{
  "positions": "rope",
  "init_std_down": 0.0353,
  "dataset": "wikipedia_en"
}
Each number is 128 + 24 x the weight over its row's rms, rounded and kept within 0 to 255. Layers, rows and columns count from 0. The size above them is the row's rms in percent of the matrix's.

# layer 2 MLP gate, 1344x512, rms 0.0353, rows 1203-1219, columns 192-255
size [ 97 111 100  99 105 119  97 101  96 101  97  92 100 102  95  92  96]
[[132 108 134  83 119  91 106 106 132  97  97 135 107  89 117 132 150 127 151 197 129 111 110 144 118 155 135 175 150 110 139 150 169 155 129 173 119 144 163  90 149 127 127 125 147 127 138 151 137 125 142 181 104 136 155 162 162  84 103 143 127 124 130 115]
 [ 93 149 112 118 136 134 134  94 103 153 106  88 114 141 112 135 123  95 160 132 126  90 168 112 132 171 123 143  95 152  89 147 124 138  73 142 131 133 148 128 121 137 125 159 132 146 142 127 124 109 114 125 148 175  96 111 121  98 130 158  76 164 176 112]
 [137 155 139  94 104 129 158 167 130  94 108 117 150 154 142 124 124 142 129 144 146 172  92 167 157 119 110 119 181 120 114  81 112 134 131 135 155 104 107 120 138  63 139 106 126 109 154  84 143 163 148 119 174 141 129 136 123 155 156 115 125 127 117  89]
 [127 178 148 130 145 113 143 140 140 138 135 100 130 134 139  96 104 159 116  83 103 140 153 153 142 142  97 117 146 138 129 179  89 149 149 104 150 123 119 120 188 132 105  93  99 134 139 140 116 124 143 173 104 101 152 152 133 115 169  97 127 109 110 132]
 [149 123  95 190  97 117 129 128 101 155 118 111 129 114 117 155 128 151 130 121 139  82 131 145 114 149 147 109 145 160 151 131  78 104 101 139 126 142 118 133 120 121 127 165 115 121 133 134 147  80 124 148 107 111  77 158 123  79  80 106 116 124 162 149]
 [ 86  94 145 120 119 138 155 142 193 146 120 118 128 129 124 143 112 121 121 125 126 154 128 133 133  69 130 170 167  86 113  98 146  94 106 104 103 161 126 173 143 188 111 127 144  98 143  94 166 131 129 153 141 116 137 103 124 158 122 119 108 133 158 129]
 [136 137 144 115 164 124 121 107 139  64 145 131 133 102 132 138 149 127 109 189 100 152 119 168 131 131 159  90  91 101 119 115 128 105 147 109 128 112 142 142 136 144  76 164  98 142  91 156 104 153  95  97 107  80 172 159 124 172 106 145 130 106 145 118]
 [131 107  96 120 150 124  43 105  93 152 155 160 145 108 114  89 147  86 178 133 131 134 152 112 147 161 127 117 127 113 109 120 126 106 150  87 120 105 147 172 134 119 132 118 146 141 139 131 126 129 138 102 140 103 165 144 127 129 173 168 139 142 143 167]
 [ 83 141 135  98 138 144 104 119 109 156  78  94 147 126 141 142  97  98 115 102 134 142 103 147 171 139 120 154 138 136 165 130 114 106 140 122 159 154 102 135 128 157 112 170 120 137 141 128 118 141 144  71 133 115 129 108 130 144 126 122  61 137 104 148]
 [155 116 131 140 136 131 109 102 165 121 127 134 113 132 105 144 133 127  87 106 122 116  96 159 103 130 134 102 122 110 105 163 123 118 133 175 141 115 139 102 170 146  99 113 140 100 117 131 102  93 129 124 131 161 170 172 160 131 118  77 110 173 145 104]
 [147 125  96 156 163 132  89 109  89 134 146 135 161 102 121 141 167 132 129 117 120 119 112 152 157 102 125  85 139 116 112 105 157 150 101 162  99 187 155 117 132 132  94 100  99 116 139  81 157 134  98  91 114  98 109 118 122  95  98 144 129 141 149 114]
 [149  92 136  95 115 100 126 106 109 138 112 101 163 159 124  99 167  85 128 146 131 152 115 108 168 131 126  57 137 150 118 108 131 154  68 141 120 147 115 147 156 114 140 133 148 140 138  96 129 113  96  89 123 117 126 151  96 119 155 159  87 142  75 137]
 [120 128 123 137 158  83 143  76 131 150 159 171 176 108 131 123 156 129 121 160 113 126 140 143 142 150 125 108 110 128 122 138 111 130 136  90  82 129 132  94  90 140 111 132 116 102 130 171 155 110  99  98 133  89 166 135 147 126  69 130 124 164 119 142]
 [148 156 103 177 133 134 128  70 166 129 143 115 160 108 135 150 119  88 100  95 133 133 106 152 113 108 128  73 128 128  72 132 108 127  81 145 154 118 111 152 162 152 178 156 135 114 111 124 113 112 116 131  85 144 128  80 164 144 122 118 108 153 138  59]
 [107 128 114 153 116 124 117 108 118 147 137 162  78 106 126 121 145 118 108 110 120 126 141 109 129 111 130 125 110 127 114 146 149 158 114  87 138 132 144 143  96 109 144 141 112 108 125 118 134 106 138 124  99 125 198 151 157 128 129 169 165  68 120 138]
 [142 129 106 164  98 108 128 119 122 123  53 114 113 118 157 146 153 150 139 143 100  97  91 165 143 122 105 131 123 116 114 180 126 107 102 121 183 134 130 129 119 174 137 109 130 119 119 150  92  86 106 131 131 146 101 116 136 165 127 120 132 110 116 108]
 [104 127 132  97 135 152 131 144 115 101 134 142 121 123 167 139 168  84 158 116 112 147 146 119  95 103  88 133 133 148 188 114 156 124 126 124 138 143 129 156  88 120 145 152 100 130  75  96 154 106 144 130 111 130 141 164 137 160  89 136 151 144  98  96]]
# layer 2 MLP up, 1344x512, rms 0.0353, rows 1203-1218, columns 192-255
size [ 95 105 102  95 106 143  95  98 107  99  95 100  95 100  94  93]
[[118 129 100 110  84 128 133 183 104 119 155 139 117 148 180 108 137 121 163  97 111 126 132 156 135 111 118 147 109  88 133  77 144 142 112 167 129 144 159 143 151 135 117 115 154  98 104 111  89 111 122 102 148 104 133 132 135 124 175 128 120 113 156 138]
 [ 96 105 120  76 117 122 139 128 132 182 134 151 134 139 163 123 168 114 120 147 141 103  83 147 125  72 141  95 152 103 102 119 154 126 156 137 178 125 130  80 114 121 149 153 101 182 123 113  92 142 129 113 143 149 127 124 147 136  75 133 146 100  74 160]
 [119 126 135 167 162 125 149 124 109 142 124 107 138 100 163 151 140 129 141 119 168 141 132 133 104 183 143  93 120 172 166 149 145 118 155 177  93 130 140 124 111 130 122 149 101 119 144 127 138 139  68 106 120 158  96 123 111 126 166 172 102 132 155 119]
 [155  72 155 127 126 102 100 108 110 110 140 185  79 139  84 127  87  96 112 124 140 152 108 140 142 141  88 153 113 125 118 128 112 129 143 105 146 121 130 150 111  91 123  91 152 122 146 106 165 130 115  77 125 117 113 144 117 156 145 169 111 124 168 169]
 [157 147 134 107 116  81 149 144 126 135 127  90 134 121 109 123 146 151 166 173 179 124 141 146 134 144 108 122 139 143 127 146 139  90 160  93 120 145 125 134 170 166 137 150 110 164 119 131 143 130 150 155 162 113 102 142  95 109 123  90 104 115 171 140]
 [101 155 122 140 121 146 113 104 152 113 139  81 124 112 109 145 142 114 125 118 115 163 133 102 163 100 126 139 134 133 129 101 137 109 126 125 121 148 146 170 145 159 112 132 149 119 148 154 131 147 132 131 122 160 140 103 109 165 131 143 122 129 143 137]
 [148 104 130 152 103 106 113 130  92 112 116 104 102 158 108 173 160 131 157 110 113 140 105 149 140  86 128 181 108 129 130 165 175  89 134 143 148  70 146 125 117 119 119 120 129 105 131 117  96 105 137 117 130 126 149 132 104 128 107 105 145 154 138 101]
 [124 151 146 120 123 127 139 108 171 193  91  88  95 156  80 153 115 132 142 151 125 162 114  92 156 122 143 166 143 118  80 119 131 119 133 110 147 117 116  72 175 142 120  75 154 110 125 112 109 197 170 135 163 161 126 111 128 124 124 120 154 111  92 106]
 [159 103 106 150 104 122 124  93 160 121 143 183 140  95  96 116  90 163 156 158 146 136 163 111 119 133 133  99 137 146 116 100  82 124 132 123 121 102 114 129 159 146 133  85 146 152 131 108 151 135 121 139 136 140 155 128 141 143 136 136 161 136 165 129]
 [ 96 135 140 103 156 137 129 112 129 106 155 104 127 112 148 124 153 205 118 112 144  95 110 160  84 123 140 115 168 135 140 197 146 115 156 122  96 136 162 148 135 133 127 106 143 138 140 150 127 129  96 175 184 123  75 145 131  97 147 109 139 143 161 122]
 [151 113 104 168  91 142 165 114 136 125 121 165 103 133 141  85 137  96 107 111 118 114 110 126 113 104 113 160 132 133 147 155 132 117 138 121 111 104 131 134  78  74 164 145 141  86 135  89  92 111 138 124 190 141 115 134 108 112 136 144  94 115 113 110]
 [128  92 133 119  94 145 104 135 144 153 122 170  95 103 151 167 126 128 105 116 153 112 140 148  83  89 125 196 173 159 133  88 115 139 164 137 139 126  88 136 105 136 151 142 136 147 127 156 110 149 113 149 156 170  99 112 130 149 139 139 140 131 128  80]
 [161 133 142 164 137 117 100 155 129 130 116 148 135 123 110 103 134 123 128 171 140  96 122 132 145 106 135 156 145 137 156 118 103 130 136 136 133 153  92 121 136  88 161 113 143 121 135 104 132 138 125 147 108 112  80  88 133 110 133 153  92 114 126 140]
 [137 148 128 100 120 173 127 120 135 113 110 124 130 139 151 166 148 119  95  97  99 142 105 157 152  81 127  98 148 124 177 131 115 119 120 164 144 104 122 119 128  98 187 169  96 104 121 151 140 109 135 180 130 101 113 115 128 160 132 156 126  97  91 120]
 [ 91 134 156 117 134 103 133 100 118 108 118 150 101 127  85 130 125 117 138 106 102 131 134 122 115 131 113 165 163 111 143  93 142 167 102 114 129 148 144 160 138 145 174 110 143 117 140 126 113 129 114 140 124 111 115  98 140 205 120 175 117 114 152 151]
 [177 130 116 134 123  91  99 133 166 123 117 126 104  73  97 120  87 141 125 103 146 129 142 110 132 138 102 141 132 124 135 127 123  75  85 132 104 111 129 129 119 112 126 146  84 148 148 152 145  96  99 147 141 180 121 122 129 117 115 104 116 137 104 131]]
# layer 2 MLP down (transposed), 1344x512, rms 0.0353, rows 1203-1218, columns 192-255
size [ 96 106 104  98 105 127  99 101 106 101  97  99 101 101  95  96]
[[135 165 172 157 152 138 125 118 156 134 118  97 141 127  96 148 115 106 125 129 131 113 139 116 131 128 135  97 151 178 119 147 112 131 123  84 108 119  95 124 121  88 138 120 100 159 164 122 154 152 117  96 144 162 131 131 131 128 102 159 137 135 126 131]
 [113 178  97 143 155 135 141 125 130 100 128  80  87 132  99 125 100 104 169 159 116 126 152 134  89 159  99 137 145 119 128 126 130 134 137 100 146 174 116 156 164 140 131 141 133 114 132 152 103 100  93 169 115 144 103 126 166 136 151 143  90 101 155  91]
 [137 116 131 131  49 104 151 158 108 107 113 144 116 147 129 142 121 126 117 115 134 147 125 119 125 132 114 104 126  88 128  93 145 103 178 120 118  97 129 131 157 136 215 107  84 137 152 100 159 111 100 113 162 112 119 150 176 165 167 121 133 166 114 119]
 [110 180 152 124 138 149 157 148 143 182  88  65 151 126 122 110 120 139 153 123 121 124 129 144 126 138 175 152 129 135 134 116 138 138  92 138 106 151 121 117 149 139 144 171  95 107 131 141 119  85 134 188 134 116 136 136 115 116 118  88 155 145 109  79]
 [157 113 134 162 114 117 120 120 175 177 110 133 154 127 122 138 114 132 118  98  85 130 121 112 155 113 162 100 117 171 118 148  77 133  75 167 144 164 136 101 100  93 156 164 137 121 145 113 119  99 141 143 120 122  76 139 132 138 119 153 119 122 132 128]
 [107 113 129 129 120 164 137 120 174 103 158 145 124 173 141 127 125 115 136 128 164 163 157 104 158  87 128 148 164 123  95 113 160  78 117 132 110 116 128 150 147 147  85 108 165 160 130 120 133 138 154  88 137 143 136 178 136 167 158 125 180 136 132 120]
 [111 181 146 129 140 170 149 155 152 151 121 137 153 100 126  76  82 141  97 102 151  97 106 131 138 155 130  95 132 118 143  96 110 162  99 131 100 163 125 110 137 145 163 133 124 141 124 135 119 141 145 146 169 153 113 136 148 147 131 144 139 100 128 155]
 [102 112 101 129 116 110 104 126  75 112 168 123 131 101 146 105 133 113 141 128 140 137 110 116 131 167 117 109 121 156 140 110 145 173 142 162 126 133 199 194 139 140 146  97 146 128 111 137 160 120 120 138 114 110 161 111  98 163 140 140 143 146 145 144]
 [ 80 143  97 101 162 160 120 126 145 135  97 145 160 127 140 152  73 113 116 119 137 116 142 155 176 144  89 138 134 143 119 129 134 155 156 147 130 126  91 134 151 133 127 136 134 136 144  95 106 137 154 107 121 156 136 113 136 126 131 125 130 132 110 160]
 [149 114 120 133  91 134 136 153 115 172 116 146 127 143 114 133  93  45 134 134 114 151 138  84 170 119 125 125  92 135 127  82 111 126 119 125 132 134 102 133 113 121 107 147 113 133 144 126 108 139 149 137 130 118 185 103 137 152 103 140 131  91 133 119]
 [ 93 163 134 101 153 117 114 139 108 140 133 118 152 108 123 158 126 160 119 131 130 125 113 142 100 145 114 117 153 113 107 127 144 138 115 120 155 124 105 136 162 170  99 125 124 159 122 167 130  89 137 109  84 124 170 159 191 147 127 116 139 116 123 142]
 [155  98 100 147  71  85  91  86  85 149 128 128 134 136 142 138 169 100 131  88 108 152 123  79 157 125 102  93 125 127 137 118 134 194  91 113 123 151  81 140 125 107 136  85 123 140 110 115 119 139 119 136 137 114 139 122 125 116 136 143  61 125 101 121]
 [ 77 147 126 144 141 146 174  56 109 126 132 137 139 110 118 135 133 117 130 106 147 130 124 126 118 146 129  85 111 129 104 128 125 145 116 142 118 151 170 144 115 175  97 116 136 148 129 132 130 111  89  99 143 141 164 140 117 125 129 122 146 136 109  96]
 [109  59  61 128 134  91 149 148 104 101 158 131 110 168  95 109 149 112 132 128 135 110 115 107  77  87  98 102 112 123 117 128 100 129 134  81  78 128 111  75 118 114 113 129 122 173 159 140 146 119  80 139 171 135 171 155 139 135 121 126 112 115 163 109]
 [122 145 116 138 128 129 137 142 121 158 162 105 125 121 129 134  88 131 139 117 176 118 126 176 110 116 137  77 100 121 142 156 126  92 137 115 125 120 118 122  81 111  79 153 108 147 115 122 172 140 134  87 136 118 151 151 104  59 131 103 133 114 127 107]
 [102 138 139  97 137 160 132 132  96  93 115 118 123 152 141 138 148 135 161 157 101 137 116 143 118 113 116 138 129 140 110 130 138 168 147  99 140 124 158 107 140 131 126 123 174 115 102 117 124 143 147 107 105  72 153 153 135 131 143 134 110  75 140 134]]